config = dict(
    intermediate_size=448,
    vocab_size=8192,
    norm='rmsnorm',
    bias='none',
    init_std_up=0.0291,
    optimizer='muon',
    warmup_steps=0,
    schedule='wsd',
    decay_fraction=0.388,
    final_lr_fraction=0.0,
    doc_mask=True,
    train_tokens=153800000,
)
Each number is 200 + 30 x the weight over its row's rms, rounded and kept within 0 to 999. Layers, rows and columns count from 0. The size before them is the row's rms in percent of the matrix's.

# down: layer 5 MLP down (transposed), 448x160, rms 0.568, rows 80-134, columns 40-79
# gate: layer 5 MLP gate, 448x160, rms 0.338, rows 81-134, columns 40-79
# up: layer 5 MLP up, 448x160, rms 0.334, rows 81-134, columns 40-79
down80,096,231,239,165,199,188,249,237,175,194,217,243,171,186,181,232,171,201,148,253,164,172,199,261,216,191,195,212,173,210,179,186,204,206,214,207,183,202,167,172,182
gate81,105,188,169,190,164,156,230,205,150,171,226,175,215,219,175,213,207,152,231,267,247,194,202,204,201,194,233,211,225,246,190,219,230,185,163,216,151,188,219,207,193
up81,104,178,190,237,230,197,170,194,230,194,220,203,195,202,208,165,223,217,183,210,197,169,224,171,189,206,220,188,170,216,202,189,189,196,193,177,207,244,152,167,178
down81,099,202,236,232,216,203,181,234,218,203,188,196,188,183,192,223,189,258,172,178,210,202,245,186,212,207,214,228,178,93,197,173,167,222,222,200,210,277,174,201,150
gate82,090,190,237,212,194,184,229,236,274,204,193,185,202,234,235,194,189,175,180,216,168,239,178,196,210,214,222,234,168,190,227,220,181,168,208,172,212,146,209,217,161
up82,097,237,234,218,207,198,181,236,208,137,176,224,175,157,161,175,184,184,196,205,252,175,178,191,206,192,231,150,166,194,212,206,244,215,216,192,207,213,139,159,185
down82,087,168,227,210,180,246,192,165,205,182,170,196,189,255,197,189,235,227,186,176,191,254,153,204,205,195,147,198,161,166,176,251,255,192,232,205,179,207,176,201,210
gate83,113,235,200,193,284,247,184,143,224,258,251,220,206,167,189,209,168,235,187,200,142,193,159,239,138,179,194,179,209,146,133,185,202,173,213,192,232,207,206,259,214
up83,103,199,163,250,209,242,211,186,205,150,211,158,229,190,179,210,145,185,203,219,178,190,171,239,197,206,176,218,238,226,176,169,229,221,176,267,232,187,227,210,162
down83,107,290,192,224,218,219,217,166,179,221,202,216,232,186,208,191,166,187,181,183,177,181,226,167,244,190,228,209,177,204,152,163,233,222,199,203,210,173,202,207,209
gate84,101,247,232,252,183,117,196,253,223,221,219,234,181,250,205,186,214,220,236,157,228,231,174,231,145,159,226,178,235,211,188,194,227,169,175,228,167,189,148,231,208
up84,099,210,207,214,144,241,171,228,243,196,203,205,167,229,191,174,232,241,214,140,188,185,213,201,198,112,224,184,178,164,187,202,190,219,192,226,243,254,171,209,231
down84,100,275,236,281,211,156,228,135,186,225,230,192,209,240,190,177,177,163,223,216,157,201,200,225,176,211,237,185,206,230,223,192,180,235,212,194,206,174,167,179,182
gate85,093,223,192,160,194,201,191,232,211,216,211,212,217,219,203,145,200,202,155,191,173,215,212,221,184,259,233,223,155,190,196,187,246,185,132,190,248,196,179,225,182
up85,106,170,187,201,182,182,218,195,259,222,197,147,277,212,193,227,160,160,181,197,174,186,163,245,211,222,216,223,214,208,179,177,184,260,137,193,215,175,218,196,150
down85,101,229,162,191,185,153,238,173,213,187,122,176,177,192,172,209,173,219,172,164,231,209,193,192,193,187,164,152,163,237,216,165,156,165,179,194,209,218,169,187,192
gate86,102,162,225,201,169,232,252,216,175,201,195,192,161,142,209,240,152,216,199,207,231,195,227,212,186,199,174,225,188,164,217,195,146,260,170,206,188,207,205,207,234
up86,098,193,230,181,189,206,177,195,239,172,213,207,230,211,183,134,214,181,150,241,142,207,280,205,201,215,224,208,210,197,217,217,195,191,201,199,164,143,129,160,162
down86,107,183,178,157,211,204,202,177,228,154,186,189,199,200,239,210,182,217,203,208,207,183,188,228,247,174,210,203,238,171,224,219,212,177,139,169,176,217,235,189,248
gate87,102,213,214,224,194,190,180,176,227,188,202,172,225,201,226,207,183,239,201,197,144,206,171,234,246,240,203,205,213,202,201,184,203,249,181,203,184,211,235,176,163
up87,091,243,226,264,201,215,187,164,205,250,227,180,131,193,203,230,169,192,164,183,206,199,226,158,219,169,198,196,191,168,225,188,200,192,174,122,146,241,240,195,238
down87,096,168,169,233,224,200,200,204,162,183,265,181,173,200,245,190,203,209,179,158,189,159,188,175,205,243,182,218,218,183,215,227,190,226,186,191,171,213,202,191,185
gate88,092,255,212,255,222,222,191,207,209,198,153,248,223,238,177,204,169,222,191,173,224,200,222,165,173,142,201,204,188,233,155,180,238,177,219,179,128,152,169,150,121
up88,082,161,249,182,221,212,220,177,195,184,210,213,166,134,177,209,171,169,218,209,164,233,149,172,141,280,223,137,257,181,220,243,199,238,227,224,224,161,210,196,237
down88,094,161,186,198,182,239,215,205,175,168,217,165,210,226,211,218,234,192,223,175,211,200,178,198,201,167,274,208,205,219,220,236,207,187,212,198,132,188,220,186,193
gate89,109,280,194,187,221,223,233,190,162,165,192,257,208,164,227,180,184,156,198,220,166,251,224,245,227,172,214,165,173,237,195,218,168,229,198,246,175,229,146,249,214
up89,105,180,241,195,197,196,201,216,177,189,177,184,183,191,177,222,225,194,200,180,256,181,185,183,103,232,228,228,213,188,188,213,186,188,219,152,232,192,206,187,227
down89,101,173,283,173,208,222,176,254,194,143,194,181,145,236,183,206,217,255,158,198,192,170,192,172,228,214,207,200,176,188,220,235,199,208,222,182,198,188,166,204,221
gate90,099,236,160,218,131,166,170,154,180,213,212,194,247,200,184,222,250,173,223,235,158,213,186,203,219,258,247,151,165,166,216,206,242,216,197,271,189,213,195,162,210
up90,111,240,186,180,180,203,162,200,217,247,199,151,256,175,162,180,166,147,212,257,184,193,183,145,221,170,176,242,253,205,211,236,193,230,175,193,168,223,209,160,232
down90,106,196,169,195,194,201,210,179,181,192,210,247,166,202,203,208,260,217,160,119,157,187,201,245,196,283,266,187,228,187,237,169,213,240,220,204,206,164,179,222,149
gate91,109,209,162,174,241,168,221,260,212,247,167,236,172,217,171,222,164,242,138,180,171,200,143,193,251,294,200,209,197,175,171,176,191,182,216,208,174,187,199,197,202
up91,105,212,216,243,192,218,220,185,260,195,185,215,237,195,197,222,193,214,249,206,175,186,217,234,238,191,210,153,163,210,182,206,164,186,230,181,169,193,205,171,183
down91,105,214,176,202,166,257,197,228,204,205,203,193,126,179,212,174,207,260,193,203,192,205,144,191,131,172,144,225,185,204,253,126,171,198,190,195,188,212,229,169,223
gate92,094,197,240,174,174,212,210,166,183,254,170,197,178,202,216,94,179,156,202,178,199,240,190,224,163,220,201,210,221,176,223,211,195,197,267,216,197,178,188,196,167
up92,098,272,150,172,218,163,202,183,195,168,168,193,217,225,225,187,168,179,225,254,168,169,146,189,232,222,206,242,238,184,190,236,187,210,153,215,214,214,214,226,226
down92,097,173,228,187,182,167,209,172,171,186,198,232,213,179,253,220,199,244,208,237,179,152,183,180,192,222,203,216,200,157,152,211,169,246,216,219,218,196,220,218,150
gate93,085,216,196,221,200,222,217,202,208,235,192,170,218,219,144,244,241,170,209,290,215,134,185,171,223,235,182,246,211,191,210,202,214,150,211,245,215,188,210,227,193
up93,089,194,242,150,193,190,192,195,214,175,209,197,174,192,210,167,246,174,220,136,182,235,206,197,208,192,215,221,133,173,212,215,260,224,207,217,213,200,207,227,219
down93,094,201,216,163,240,211,176,150,225,195,205,272,186,143,207,187,162,189,190,159,217,214,222,166,220,205,231,153,194,181,188,235,223,151,197,198,209,225,178,208,239
gate94,098,211,188,178,238,202,190,183,201,203,236,177,193,184,192,225,159,181,138,207,204,203,196,188,172,159,205,163,244,210,197,172,194,208,175,173,202,194,235,210,221
up94,108,164,133,184,132,184,219,180,220,186,141,190,173,193,225,189,159,187,201,238,196,207,174,181,235,174,214,214,203,212,196,203,212,157,189,204,247,219,156,252,199
down94,104,200,195,162,186,183,148,217,187,242,246,176,255,184,198,210,207,269,195,239,215,177,187,190,171,172,253,217,190,199,177,199,249,205,215,236,207,251,167,219,209
gate95,102,212,183,251,248,174,251,184,201,203,188,181,144,164,193,245,149,226,196,207,173,168,228,221,194,204,233,212,146,219,210,200,243,155,210,201,174,186,130,198,206
up95,104,191,172,144,188,210,158,214,218,227,207,202,240,196,209,191,194,140,209,240,223,200,163,184,226,182,173,174,228,192,184,242,215,240,234,225,238,242,247,201,195
down95,099,182,237,217,258,168,158,221,162,137,213,195,206,240,199,167,250,165,213,184,186,200,244,178,185,167,235,169,193,209,154,90,198,210,190,156,199,168,205,213,223
gate96,102,140,188,233,239,170,191,225,201,179,216,216,191,197,191,240,265,171,254,210,233,207,178,195,192,247,209,194,221,256,200,225,183,206,204,205,214,186,272,187,225
up96,095,194,202,176,147,259,210,190,223,224,196,173,204,178,157,164,185,211,207,208,213,215,187,125,246,225,186,129,134,160,204,144,149,166,240,173,189,197,176,224,179
down96,097,216,139,176,204,193,193,175,183,196,225,189,189,255,226,220,203,204,217,204,231,198,218,232,209,225,155,214,167,210,254,193,134,245,155,248,198,215,162,196,80
gate97,092,199,213,209,191,216,208,222,149,168,221,178,151,195,225,173,218,200,160,159,167,149,213,208,213,176,210,211,133,140,172,175,240,203,187,157,223,201,186,173,252
up97,112,220,225,250,274,204,223,182,202,229,193,202,209,198,199,200,146,152,189,238,213,207,168,183,202,257,213,216,174,206,194,195,167,199,225,172,185,202,265,180,216
down97,104,179,256,207,188,210,252,230,218,191,235,221,274,215,210,246,190,194,219,151,211,213,164,190,222,211,134,160,150,168,202,225,209,224,209,224,191,203,166,171,209
gate98,100,199,215,230,148,185,206,181,211,139,199,158,243,206,232,186,195,232,232,196,183,169,194,225,155,182,194,163,204,229,202,197,198,220,177,188,230,165,131,226,178
up98,098,223,174,205,197,191,176,172,195,220,226,223,266,182,217,194,156,185,216,160,229,160,198,172,236,163,206,160,197,205,272,211,245,150,236,204,188,220,195,201,182
down98,097,225,177,191,217,191,157,161,248,212,185,250,161,233,268,174,187,213,242,155,213,210,212,129,194,214,199,195,143,169,202,191,208,151,251,192,238,250,212,174,240
gate99,121,237,194,184,165,237,191,196,197,249,205,167,184,185,180,192,186,201,236,147,194,242,203,185,208,248,269,219,178,195,155,169,167,176,254,200,187,143,221,198,190
up99,114,231,254,160,206,227,183,250,199,233,230,183,217,225,192,247,206,256,216,260,219,200,196,204,232,189,203,191,228,228,250,177,155,199,122,214,170,107,234,169,183
down99,114,162,202,212,214,187,213,200,166,162,160,256,164,248,180,182,184,175,233,184,169,184,193,202,223,131,222,202,231,168,194,182,181,207,195,192,207,246,183,202,267
gate100,094,148,189,191,217,216,195,161,222,236,229,168,207,173,216,162,235,178,177,124,191,273,218,197,153,195,196,204,194,173,213,175,215,173,173,200,209,235,174,202,156
up100,087,141,205,196,178,210,186,169,188,229,256,215,176,174,247,172,214,182,206,124,198,231,201,213,168,167,167,176,203,135,156,218,195,195,168,194,191,207,237,234,184
down100,094,202,195,262,180,241,207,234,205,153,165,212,186,185,217,178,188,233,201,107,216,189,280,155,173,246,202,153,170,216,187,214,279,239,145,220,184,229,230,192,232
gate101,107,177,157,216,254,145,204,211,217,192,181,193,226,230,218,218,186,211,249,126,224,166,246,163,229,246,163,185,176,169,206,225,241,221,228,265,186,201,148,224,216
up101,103,194,192,253,195,126,202,198,205,194,174,135,195,233,195,250,225,258,231,162,228,158,195,122,194,229,161,142,182,240,217,191,198,197,223,262,204,177,193,214,202
down101,105,193,204,166,185,245,214,194,221,233,206,248,196,211,265,240,178,221,219,215,154,170,162,150,223,204,135,223,199,183,190,224,187,205,127,166,177,167,216,173,159
gate102,120,264,172,221,217,214,213,230,230,216,159,201,203,161,232,172,254,231,146,211,192,222,228,238,207,187,209,172,184,218,198,207,230,225,182,184,162,223,219,210,197
up102,110,235,134,244,224,191,180,204,190,172,170,204,191,198,232,178,216,226,189,223,190,193,185,180,187,165,175,158,182,211,198,195,224,243,187,171,164,220,215,192,209
down102,117,216,191,239,228,150,197,211,171,224,146,201,167,233,185,180,177,248,179,199,224,163,228,219,192,197,186,204,149,224,216,213,220,212,205,193,198,209,185,230,175
gate103,104,186,175,168,140,195,198,171,190,197,188,154,205,139,206,190,131,187,167,183,188,169,201,240,212,166,184,216,194,245,232,155,201,208,209,192,228,213,143,214,236
up103,109,166,202,195,182,205,214,191,171,205,206,163,218,186,237,191,213,206,191,217,240,210,208,244,226,170,151,208,175,194,167,196,190,237,145,167,145,254,228,168,220
down103,102,254,228,253,263,229,158,182,238,194,240,229,233,267,231,196,215,190,154,216,169,228,192,220,209,200,139,193,212,186,185,226,208,224,150,226,187,230,209,194,179
gate104,100,192,243,219,217,163,220,195,155,185,194,233,161,165,194,257,219,223,129,220,247,239,242,209,208,211,191,143,174,231,213,161,212,164,193,197,176,175,155,179,170
up104,094,225,216,208,189,160,240,189,224,142,250,199,168,237,209,196,167,231,174,200,244,163,211,210,188,218,166,196,174,180,211,193,179,172,176,182,155,197,177,181,201
down104,099,234,203,195,175,266,169,158,192,174,208,201,219,176,143,151,184,181,156,220,219,233,223,182,207,223,221,225,209,174,202,161,219,179,215,265,210,173,232,170,213
gate105,100,219,170,263,194,200,227,199,153,200,169,265,204,212,172,222,238,138,177,228,243,201,188,186,202,232,218,203,226,237,177,186,168,191,200,134,239,221,189,203,256
up105,109,162,200,235,214,233,204,198,164,177,190,235,213,201,222,124,203,179,158,227,267,173,207,222,171,184,230,194,195,194,204,230,174,198,172,206,201,191,182,217,211
down105,108,185,209,222,228,184,178,171,207,213,207,235,221,241,173,195,233,190,190,228,226,280,259,183,158,217,168,183,160,184,206,237,151,216,208,175,243,224,201,193,234
gate106,093,244,183,254,227,178,224,125,163,183,200,174,213,160,224,230,160,235,160,272,190,201,211,169,185,188,194,160,197,221,169,181,184,171,151,182,147,135,209,179,186
up106,103,180,190,199,211,153,168,234,146,217,192,187,184,218,211,201,158,192,204,162,182,208,176,251,234,227,232,245,190,207,197,212,226,198,250,181,212,219,166,186,222
down106,101,229,233,168,202,199,209,196,272,202,193,183,237,156,189,192,186,203,179,244,178,237,216,165,235,215,170,223,181,257,179,205,173,230,211,173,210,203,200,175,167
gate107,102,203,180,211,199,141,209,176,225,216,160,194,160,217,228,238,184,225,208,231,190,263,294,221,214,180,219,211,197,180,197,176,172,219,224,245,199,210,219,200,179
up107,105,203,210,187,185,245,231,189,195,223,205,179,182,120,222,227,188,293,191,236,165,196,243,235,172,179,234,266,167,184,169,209,210,220,227,172,194,218,221,166,217
down107,104,164,248,161,227,218,207,205,170,264,190,210,185,181,172,215,155,243,228,172,198,219,209,234,187,161,255,195,206,208,151,189,191,201,154,225,191,163,217,200,203
gate108,098,195,202,197,235,179,168,227,179,256,120,200,212,218,208,179,230,180,197,188,134,213,178,200,210,227,226,249,224,173,167,216,215,172,183,197,172,222,201,210,156
up108,096,194,208,179,167,185,191,204,171,165,159,219,235,229,151,192,212,205,168,228,239,176,241,189,192,261,166,161,183,229,200,191,252,209,249,183,247,218,218,184,168
down108,099,178,220,216,171,234,222,162,204,189,190,203,213,191,148,190,210,186,204,207,218,178,233,189,180,229,198,178,205,158,164,188,222,193,239,222,167,221,178,146,269
gate109,126,199,160,165,174,249,221,142,181,253,217,180,200,254,229,217,240,199,169,147,254,242,228,244,222,218,157,163,145,230,189,211,212,192,191,157,187,138,205,226,234
up109,113,223,190,148,225,235,214,161,210,192,181,224,187,256,201,204,233,207,162,187,188,144,144,201,201,191,201,152,235,246,210,292,225,191,223,263,196,193,175,150,207
down109,121,175,241,137,212,212,202,179,225,250,197,208,155,240,249,209,209,211,137,209,187,237,132,223,203,162,188,191,247,210,248,190,199,208,182,229,165,205,231,152,165
gate110,085,145,208,141,187,153,208,247,226,206,222,175,185,206,212,170,227,146,186,144,259,162,211,189,201,203,203,200,222,243,197,213,209,182,218,173,182,184,230,164,243
up110,085,198,198,194,188,200,185,174,188,204,190,205,257,165,232,221,212,180,261,215,258,202,193,223,194,196,226,205,214,187,238,160,277,162,192,214,227,178,246,198,227
down110,094,170,237,212,233,241,166,226,182,196,222,230,205,209,272,191,200,183,189,193,219,234,215,199,189,195,236,276,207,186,278,206,165,198,183,231,185,227,232,170,195
gate111,108,220,246,205,167,189,237,207,197,208,211,201,160,129,200,228,193,226,179,208,194,219,197,211,129,227,231,233,209,223,190,219,193,174,167,214,201,174,175,248,161
up111,121,198,155,215,223,162,184,201,243,216,228,224,225,260,187,148,197,216,303,187,184,204,149,238,172,175,185,181,213,178,165,140,167,182,203,255,166,224,232,219,235
down111,119,203,161,239,217,217,205,208,187,200,244,206,205,301,193,217,179,173,163,182,213,209,155,194,214,168,151,219,176,152,143,218,191,216,179,204,182,191,206,186,198
gate112,104,188,222,206,148,218,196,218,194,155,224,193,215,175,192,188,166,187,215,212,161,217,207,247,219,238,194,180,185,203,218,223,176,228,232,188,235,212,210,175,251
up112,095,160,182,241,225,199,202,176,208,197,197,203,235,269,222,163,247,217,139,233,221,131,163,179,189,250,194,192,221,159,189,163,178,161,167,172,189,180,161,203,208
down112,094,252,223,246,192,192,155,232,224,239,185,141,194,167,209,228,207,203,245,188,173,247,181,159,193,164,181,260,183,228,206,168,167,226,214,175,184,245,176,198,181
gate113,099,235,140,193,237,169,225,246,186,200,180,217,168,234,196,148,246,197,257,180,191,183,180,224,208,227,174,210,173,219,139,208,213,195,210,236,143,189,213,218,176
up113,095,233,150,210,208,232,183,239,240,214,176,254,169,203,176,170,203,171,217,229,229,199,195,194,219,183,219,237,188,222,173,191,159,215,210,275,235,196,245,231,192
down113,102,216,205,221,197,143,149,246,153,220,157,245,229,243,218,178,145,217,220,194,213,222,208,211,173,215,191,172,247,182,196,154,161,145,212,211,216,215,197,204,217
gate114,114,201,204,158,167,164,207,172,215,144,186,193,169,197,214,177,181,237,196,168,233,198,101,229,248,167,204,218,212,137,182,136,256,234,285,277,168,152,167,200,211
up114,118,115,127,169,165,209,180,182,205,209,209,221,191,173,173,148,212,179,189,212,158,209,180,208,196,168,167,198,192,223,163,193,257,149,210,176,218,186,173,148,225
down114,110,163,169,214,226,193,163,192,249,230,172,166,191,159,208,197,226,221,215,222,213,188,217,232,203,138,199,187,244,179,242,216,187,214,200,164,234,216,228,231,160
gate115,100,220,148,231,167,151,179,204,236,170,238,255,198,219,204,254,167,224,189,174,222,213,167,206,208,202,264,194,185,200,184,225,182,188,206,168,194,199,206,205,229
up115,095,193,186,242,157,157,222,133,215,182,177,254,197,207,185,175,174,231,152,174,164,214,228,151,164,195,216,225,190,185,242,273,240,223,195,205,195,225,224,200,239
down115,101,199,181,220,186,209,183,219,236,188,158,181,212,181,149,173,187,160,171,223,165,212,200,161,173,193,232,247,183,219,207,200,180,150,204,198,241,215,194,157,203
gate116,103,203,192,227,224,193,165,196,188,230,193,246,218,242,178,214,198,227,195,194,242,224,241,236,234,156,183,237,155,158,242,243,243,150,231,227,167,216,180,161,210
up116,108,173,219,212,222,189,218,223,251,169,165,198,178,149,195,222,252,174,166,175,171,182,246,180,145,205,228,195,203,270,216,201,215,178,227,245,182,192,200,220,184
down116,109,218,187,184,183,232,171,194,200,190,224,209,252,223,160,169,165,203,155,244,225,181,177,215,224,202,174,240,200,144,235,178,246,237,211,207,210,244,160,192,215
gate117,112,165,263,151,119,196,214,190,193,174,177,159,175,157,217,186,216,191,193,200,201,172,197,201,251,182,220,249,250,169,226,193,196,141,216,214,153,203,124,224,180
up117,118,222,199,212,199,207,243,212,160,285,242,237,217,182,179,227,227,238,146,232,199,181,206,223,161,212,192,212,232,280,167,148,189,182,229,219,210,204,204,216,199
down117,116,248,262,154,192,217,224,206,222,163,210,177,239,222,209,179,206,231,178,199,199,177,172,261,224,156,206,255,168,224,256,188,220,209,242,195,257,246,212,167,213
gate118,094,170,206,180,223,224,212,198,214,203,207,217,217,178,203,206,214,166,160,182,223,136,212,142,231,214,195,229,217,192,207,220,187,188,209,145,219,173,199,238,269
up118,102,155,161,203,277,176,201,191,166,223,255,176,160,162,213,234,221,146,187,208,236,199,183,202,179,210,217,210,232,185,127,200,194,235,186,199,128,161,240,215,204
down118,106,208,218,229,181,206,178,172,189,177,208,233,174,200,217,229,232,242,203,207,223,231,206,188,208,146,206,170,206,208,202,224,177,171,238,282,221,210,199,175,191
gate119,090,184,203,189,212,217,193,165,198,171,219,210,215,212,206,171,204,209,211,161,234,200,200,152,238,134,246,187,178,207,186,187,221,221,175,185,204,205,197,245,212
up119,101,218,196,228,202,203,209,179,213,169,200,245,138,178,123,184,170,232,195,187,189,222,179,214,207,188,189,212,213,165,192,198,193,217,218,233,224,179,200,201,175
down119,102,195,208,181,263,218,275,197,197,178,183,160,200,227,190,240,151,175,141,204,197,213,161,203,227,175,205,215,198,148,221,211,216,213,230,200,78,159,235,213,218
gate120,094,159,181,208,233,203,203,177,172,216,228,228,204,206,197,225,234,204,184,250,181,202,183,229,150,194,266,173,238,219,238,210,189,245,202,202,232,176,266,222,168
up120,100,216,201,175,203,200,189,179,197,226,176,220,226,210,165,189,171,213,183,216,217,225,290,132,211,192,193,173,195,179,206,223,217,146,222,242,191,215,208,203,142
down120,100,185,231,157,200,233,217,215,185,175,175,200,170,204,158,224,224,213,190,202,226,187,197,208,198,174,228,220,160,239,195,191,178,184,231,221,218,214,213,203,159
gate121,098,102,174,178,205,178,203,213,218,176,250,199,224,265,258,224,220,240,207,236,192,221,172,153,155,211,252,183,250,121,204,193,178,209,167,205,167,211,196,247,164
up121,089,208,194,150,195,221,181,264,201,182,214,228,166,177,206,222,151,197,252,158,144,226,183,219,186,245,134,224,145,190,171,165,202,215,187,230,176,168,169,244,170
down121,105,195,190,212,227,180,271,156,186,153,233,238,206,145,173,189,163,205,187,222,198,180,186,206,166,228,150,182,222,176,217,154,205,204,212,223,194,242,156,215,168
gate122,082,268,193,173,196,225,188,203,192,235,202,211,234,177,165,192,223,178,183,204,226,203,201,267,160,187,175,192,204,255,238,241,179,217,201,181,243,164,214,241,226
up122,090,198,234,201,156,192,217,170,152,236,244,197,166,221,159,191,222,193,174,174,200,169,157,199,217,218,228,183,144,237,234,188,185,236,243,181,165,169,193,256,241
down122,086,212,173,186,174,203,175,224,168,202,198,171,139,175,185,164,191,201,188,171,199,162,182,273,227,265,240,130,204,207,159,194,186,165,253,210,188,244,178,256,246
gate123,113,214,204,218,170,227,300,191,197,211,184,150,250,127,200,208,236,226,226,227,175,234,240,248,168,207,248,257,219,167,236,158,221,209,205,237,194,246,166,163,168
up123,097,255,186,251,208,231,194,199,194,183,216,209,200,158,201,201,144,179,224,211,231,177,186,209,199,195,227,205,212,194,221,204,229,208,230,201,195,208,146,206,222
down123,103,213,221,189,191,212,232,168,251,265,196,249,208,209,200,246,213,220,262,188,134,225,157,241,186,239,174,280,164,212,186,234,210,159,151,207,191,266,211,142,174
gate124,102,232,178,209,198,215,199,219,218,152,219,198,189,202,207,208,185,221,173,174,203,218,218,241,175,253,185,225,190,163,205,245,142,227,211,176,173,169,213,217,183
up124,089,128,194,216,248,203,197,229,225,240,238,158,209,189,188,241,198,221,212,171,101,248,141,206,187,250,133,222,241,169,189,214,177,198,185,182,166,184,191,257,225
down124,098,171,210,216,213,199,255,226,150,203,208,255,174,227,186,198,167,253,152,135,188,207,226,199,219,188,198,244,179,178,207,165,183,176,225,229,206,218,253,196,172
gate125,088,200,177,249,198,202,181,206,194,170,210,192,225,140,188,186,230,205,179,244,192,207,196,196,229,190,255,215,195,197,195,207,193,206,164,240,193,207,196,207,198
up125,084,201,139,197,167,200,269,175,187,197,234,217,197,238,153,206,203,170,250,175,178,191,199,194,217,221,230,176,194,171,204,228,161,203,241,189,228,198,206,158,210
down125,104,233,189,198,195,200,221,225,185,253,254,194,265,156,162,114,185,143,269,225,208,188,245,170,152,174,190,191,200,218,223,214,183,209,253,180,143,234,181,196,208
gate126,096,198,201,193,223,216,166,180,205,223,207,227,234,182,206,219,191,210,147,229,211,189,181,141,201,203,123,188,204,172,227,240,184,212,177,191,269,208,280,174,200
up126,108,168,177,174,203,211,226,181,210,158,155,181,213,212,242,196,227,253,187,158,192,173,157,208,226,214,199,111,211,195,193,208,178,261,222,215,207,204,205,191,190
down126,104,185,199,195,221,218,249,213,153,240,209,201,183,193,220,238,244,228,233,197,229,223,181,228,173,236,258,182,198,243,155,209,209,207,222,230,226,199,195,222,213
gate127,109,194,189,223,181,249,176,187,221,186,185,165,197,200,212,178,202,162,278,205,183,255,207,194,203,245,169,173,231,163,174,189,183,229,209,194,233,185,215,233,263
up127,103,256,187,187,210,226,163,180,166,238,172,200,209,194,188,213,245,183,237,255,174,174,222,246,209,183,236,191,242,193,222,185,182,274,282,168,145,185,199,191,149
down127,104,215,189,151,159,219,212,232,171,163,144,215,189,224,128,220,233,170,193,231,221,189,167,184,203,202,202,206,200,195,227,211,170,170,181,166,186,258,186,132,191
gate128,101,172,165,166,182,207,171,204,203,229,189,192,213,194,228,199,190,243,147,221,269,219,230,203,196,221,183,217,240,152,194,244,207,231,217,215,204,158,252,177,180
up128,098,156,174,195,191,218,167,222,230,260,204,199,189,189,171,241,164,195,185,176,219,227,191,180,209,201,221,228,189,180,206,223,173,214,190,156,208,195,210,229,259
down128,104,206,189,201,244,229,189,154,224,239,173,179,193,218,210,194,144,201,165,188,204,217,215,195,234,167,141,235,206,157,182,252,214,167,161,170,182,273,191,197,163
gate129,093,250,238,221,192,202,211,183,183,197,232,160,219,219,234,173,180,205,239,187,138,175,196,195,206,234,201,197,147,176,206,203,206,177,225,131,274,180,156,183,178
up129,086,177,209,235,216,191,229,215,184,174,222,184,157,216,202,211,191,230,192,213,169,172,187,137,245,244,199,176,184,185,201,237,200,155,224,155,149,174,168,215,194
down129,098,192,235,162,191,240,217,174,188,218,225,163,204,230,247,179,185,240,217,164,189,226,221,235,247,215,220,220,170,152,162,170,169,195,286,201,208,186,212,192,219
gate130,095,190,213,197,178,204,202,207,242,133,117,248,218,237,243,252,208,154,228,206,160,167,189,160,240,237,187,162,193,151,198,181,211,173,238,214,217,213,190,272,220
up130,090,137,243,198,250,215,258,230,167,149,181,207,188,193,173,212,188,243,234,205,148,212,206,195,265,224,234,241,203,151,179,218,180,172,194,263,182,132,194,193,220
down130,097,145,223,174,255,190,171,181,295,186,185,191,226,220,191,252,194,219,205,181,199,203,196,230,199,151,173,204,160,213,147,213,224,142,187,209,264,212,198,229,184
gate131,107,253,215,216,231,196,188,175,188,189,220,231,238,158,198,209,229,200,216,192,190,158,203,239,169,160,164,224,202,233,149,205,218,191,275,205,204,190,210,171,236
up131,100,220,185,223,203,276,226,200,209,197,208,193,216,224,183,224,211,141,221,189,209,189,193,271,168,204,227,189,229,177,260,190,188,180,181,189,197,190,215,189,132
down131,099,194,149,191,240,226,192,202,165,183,214,195,212,170,239,224,221,182,213,217,236,175,206,247,130,176,238,144,171,225,197,200,223,197,253,161,268,168,180,180,185
gate132,096,137,188,199,182,209,221,211,222,186,216,188,192,175,178,211,218,200,214,202,167,202,203,211,249,232,252,234,199,230,167,199,190,183,213,241,172,202,226,214,202
up132,102,184,194,225,178,217,179,194,218,143,168,270,195,204,204,189,137,171,216,182,208,228,183,184,193,212,225,172,205,209,217,162,219,168,185,191,200,151,196,166,184
down132,089,240,223,177,192,218,180,183,210,212,130,167,158,202,216,236,216,147,216,154,265,195,190,225,225,206,213,163,205,201,217,194,178,210,166,236,171,217,250,198,125
gate133,099,189,121,183,214,184,210,179,180,173,250,177,183,249,148,151,170,183,184,152,209,194,193,177,211,174,160,233,250,230,212,174,176,222,172,220,240,254,220,249,195
up133,080,218,236,201,248,187,178,193,172,195,166,173,218,218,247,176,202,161,175,209,185,214,232,213,177,264,231,194,144,196,212,210,174,124,208,176,178,179,215,205,199
down133,093,231,185,178,171,205,187,237,190,128,228,186,201,199,237,159,219,229,212,196,215,178,187,175,211,227,206,208,228,137,146,161,222,171,192,232,196,221,215,156,169
gate134,111,188,189,193,205,235,138,225,209,193,183,203,129,232,202,155,185,204,174,244,193,209,215,177,212,181,209,191,229,191,157,191,186,129,142,201,200,196,141,203,188
up134,099,164,230,167,228,207,224,147,206,170,247,172,204,201,163,252,156,201,210,191,194,216,230,179,280,221,229,198,270,218,230,184,230,202,228,201,147,255,166,171,221
down134,100,248,177,197,209,201,262,211,227,216,124,191,158,202,187,233,196,248,222,160,147,199,221,174,261,202,219,154,249,182,212,179,241,187,155,203,212,213,201,207,107